config.toml
num_key_value_heads = 1
vocab_size = 2886
norm_place = "pre"
init_std_o = 0.0267
max_grad_norm = 1.0
doc_mask = true
Each number is 128 + 32 x the weight over its row's rms, rounded and kept within 0 to 255. Layers, rows and columns count from 0. The size above them is the row's rms in percent of the matrix's.

# layer 6 MLP down, 320x1600, rms 0.0341, rows 129-136, columns 1120-1279
size [ 99 101  98  98 101  98 105  96]
[[105  90 125  91  90 166 167 142 144 131 134 174 124  89 153 154 118 122 115 115 135 220 140 133 125 125 103 180 161 158 124 160 101 188 141 133 104 171 157  91 121 141 123 117  86 127 130 144 124 140  87 150  97 147  85 119 176 148  90 162  92  90 154 125 119 187 176 102 106  91  97  64 121  42  97 134 138 142 109 120 133  73 151 129  93 155 119 125 179 155 130 162  65 179 114  93 116 112 171 119 149 144 112 152 123 153 151 125 136 111  47 148 140  55  54 103 117 170 130  99 165 144 206 113 125 133 104 135 106 181 207 139 126  52 130 121 116 134 131 113 175 141 134 173 169 112 129 134 163  81 146 125 152 177 169 139 114 114  65 114]
 [128 106 130 124 167 152 124  79 139 143 152 118 103 108 166 179 165  71 128  99 137 170 134 121 143 177 125 136 179  98 119 103 151  51 153 160 122 181 118 111 192 112 147 132 130 135 151 202 100 174 148 133  67 190  89 100  67   5 133 126 146  86 154 130 149  71 157 111 102 106 108  84  86  85 115 136 173 100 143 113  86 141 166 154 151 104 127 163 162 179 211 141 107 136 128 114 152 122 121 150 143 118 118  90  66 174 187 157 133 131 164 175 167 125 158  99 144 101  77 131 148 137 160 120 109 116  91 125  34 164 169 121 177 156 140 113 177 162 133 189 114  91  90 130 152 121 182 117  87 164 134 155 134 182 106 121 144 147  83 126]
 [165  55 120 128 108  87  93 127 205  85 127 166 100  81 150 155 101 137 171 107 162 101 148 163 105 152 144 160 104 154 132 124 132 101 100  97 147 105 126 115 131 121 157 120  98 126 114 175 149  82 153  79 136 149 102 114  95 187 175 123 144 123 140 190 125 122 125 129 133  96 196 142 106 140  56 135 144 104  93  46 138 128 122 132 105 114 109 125 103 161 130 163 155  38 163  73 152  74 117 146 103 128 181 133 114 123  91 169 129 136 198 118 102 103 152 165 142  88 115  84 148 142 142  70 172  72 131 186 159  83 105 127 163 176 149 114 114 131 132 173 120  79 147 109 120 120  83 112 140 121 149 101 145 109 115 131  76 111 100 157]
 [192 150 112 125  97 142 133 156 105 183  97 136 136 109 185 117  89 128 147  97 128 122 131  92 116 138 132  89 105 186 177 139 182 169 136 116  76 121 136  98 140  98 146 107 178 121 143  82 100 156 136 110 207 160 106 116  86 115 104 155 152 201 127 148 109 190 110 110 136 179 139 165 154 119 140 113 150 179 128 132 128  98 143 135 165 159 163 112 155 150 125 141 126  94 145 186  78 143 111 162 171 166 152 147 152 189 132 116 125 123 116  99 137 156  89 124 180 168 150 157  91 112 119 142 139 103 173 131 144 141  87 118 146 137 137  71  76  89 190 167 164 134 161  46 128 129 102 143 122 121 115  96  70 129 128  84 154 142 170 118]
 [119 146 108 162  81 120 145  93 155  83  75  97 123  62  83 106 196  93  94 126  98  94 151  53 153 143 102 117 139  56 170 126 179 116 128  88  94 157 152  55 156  50  83 132  89  97 141 172  77 234 148 187 139 143 176 181  81 146  78  68 157 187 164 134 148 114 218 160 124 124 118  95 141  87  94  97 168 153 163 153 103 109 124 113 124 122 119  99 107 127 119 176 119 115  61  70 118 133  78 108 132  84 159  38 105 117 131 134 127 123 125 128 106 157 104  98 115 147 127  38 162 221 113 132 188  97 104  86 127 123  97 103 147 111 141 145  96 105 139 117 120 116  81  76 147 135 101  85 114 128 183 181  96 140 152 153 179  75 136 223]
 [170 103  81  51 140 164 123 177 139 134 129  94 109 107 141 138 145 155  65  79 102 148 154 154 113  97 143 142 170  78 155  65  79  96 137 124 134 174 103 173 155 129 107 135 167 137 109 169 118 131 145 142 121 121 136 103 173 153 165 175 109 119 161  83 155 187 151 164 107  58 139  83 151 125 155  60  84 158 127 151 174 134 214 192 155  82 108 155 144 106  89 163 184 157 128 124 167 145 156 175  77 102 214  99  47 118 101  71 148  62 124 116 118 168 114 122 139 187 129 168 103 104 148 120 131 122 194  84 119 160  85 170 221 111 134 180  84 128  90 147  80  68 139 188 116 139 196 117  96 134 108  67 123 126 157 183 100 127 117  95]
 [ 96 191 119 153 147 102 147  84 150 145  50 110 155 112 127 102 101 122 101  80  88 136 101  95  98 140 110 165 151  78 150 108 141 122 161 235 101 135 134 136 163 142 116 158 137 132 166 140 110 150 148 122 129  93 140 110 126  86 101 141 135 136  84 110  80 155 183 114 117 168 109 184 116 142 177 104 101  90 160 160 155  97 157 154 149 190 165 161 132  96 149 186  96 134  36  58 171 158 145 133 130  64 125  80  99  87 117 147 145 119  94 165 151 131 222 142 165 110 160 122 156  59 111 128 144 107 179 142 133 146  80 143 120 109 140  72 109  91 182 155 122  69 107  66 209 104 104 158 172  94 188 108 134 140  91 106 135 177 150  91]
 [124 209 140 123 150 101 174 107 133 109 132 130  40 106 127  98 152 149  74 153 182 120 124  99 172  87 106 131  93 155 121 138 127 150 182 201 137 140  95 113 168  78 114 109 118 192  93 104 173 121 127 171  86 104  96  89 117 110 147  31 191  86 145 101 149 127 148 132 102 149 165 135 155 139 100 155 113 153 108 166  82 126  88 154 106 136 154 100 133 189 167 142 113 102 135 128 149 138 194 138 170 123 123 127 110 118 144 168  61  71 113 119 100 170  73  88  87 173 168 173 158 142 142  86 175 200 124 108 142 126 150 156 193 127 133  94 123  84 101 212  91 119 151 132 154 164  84 169  73 191 155 178 154 114 124  34 138  36 133 172]]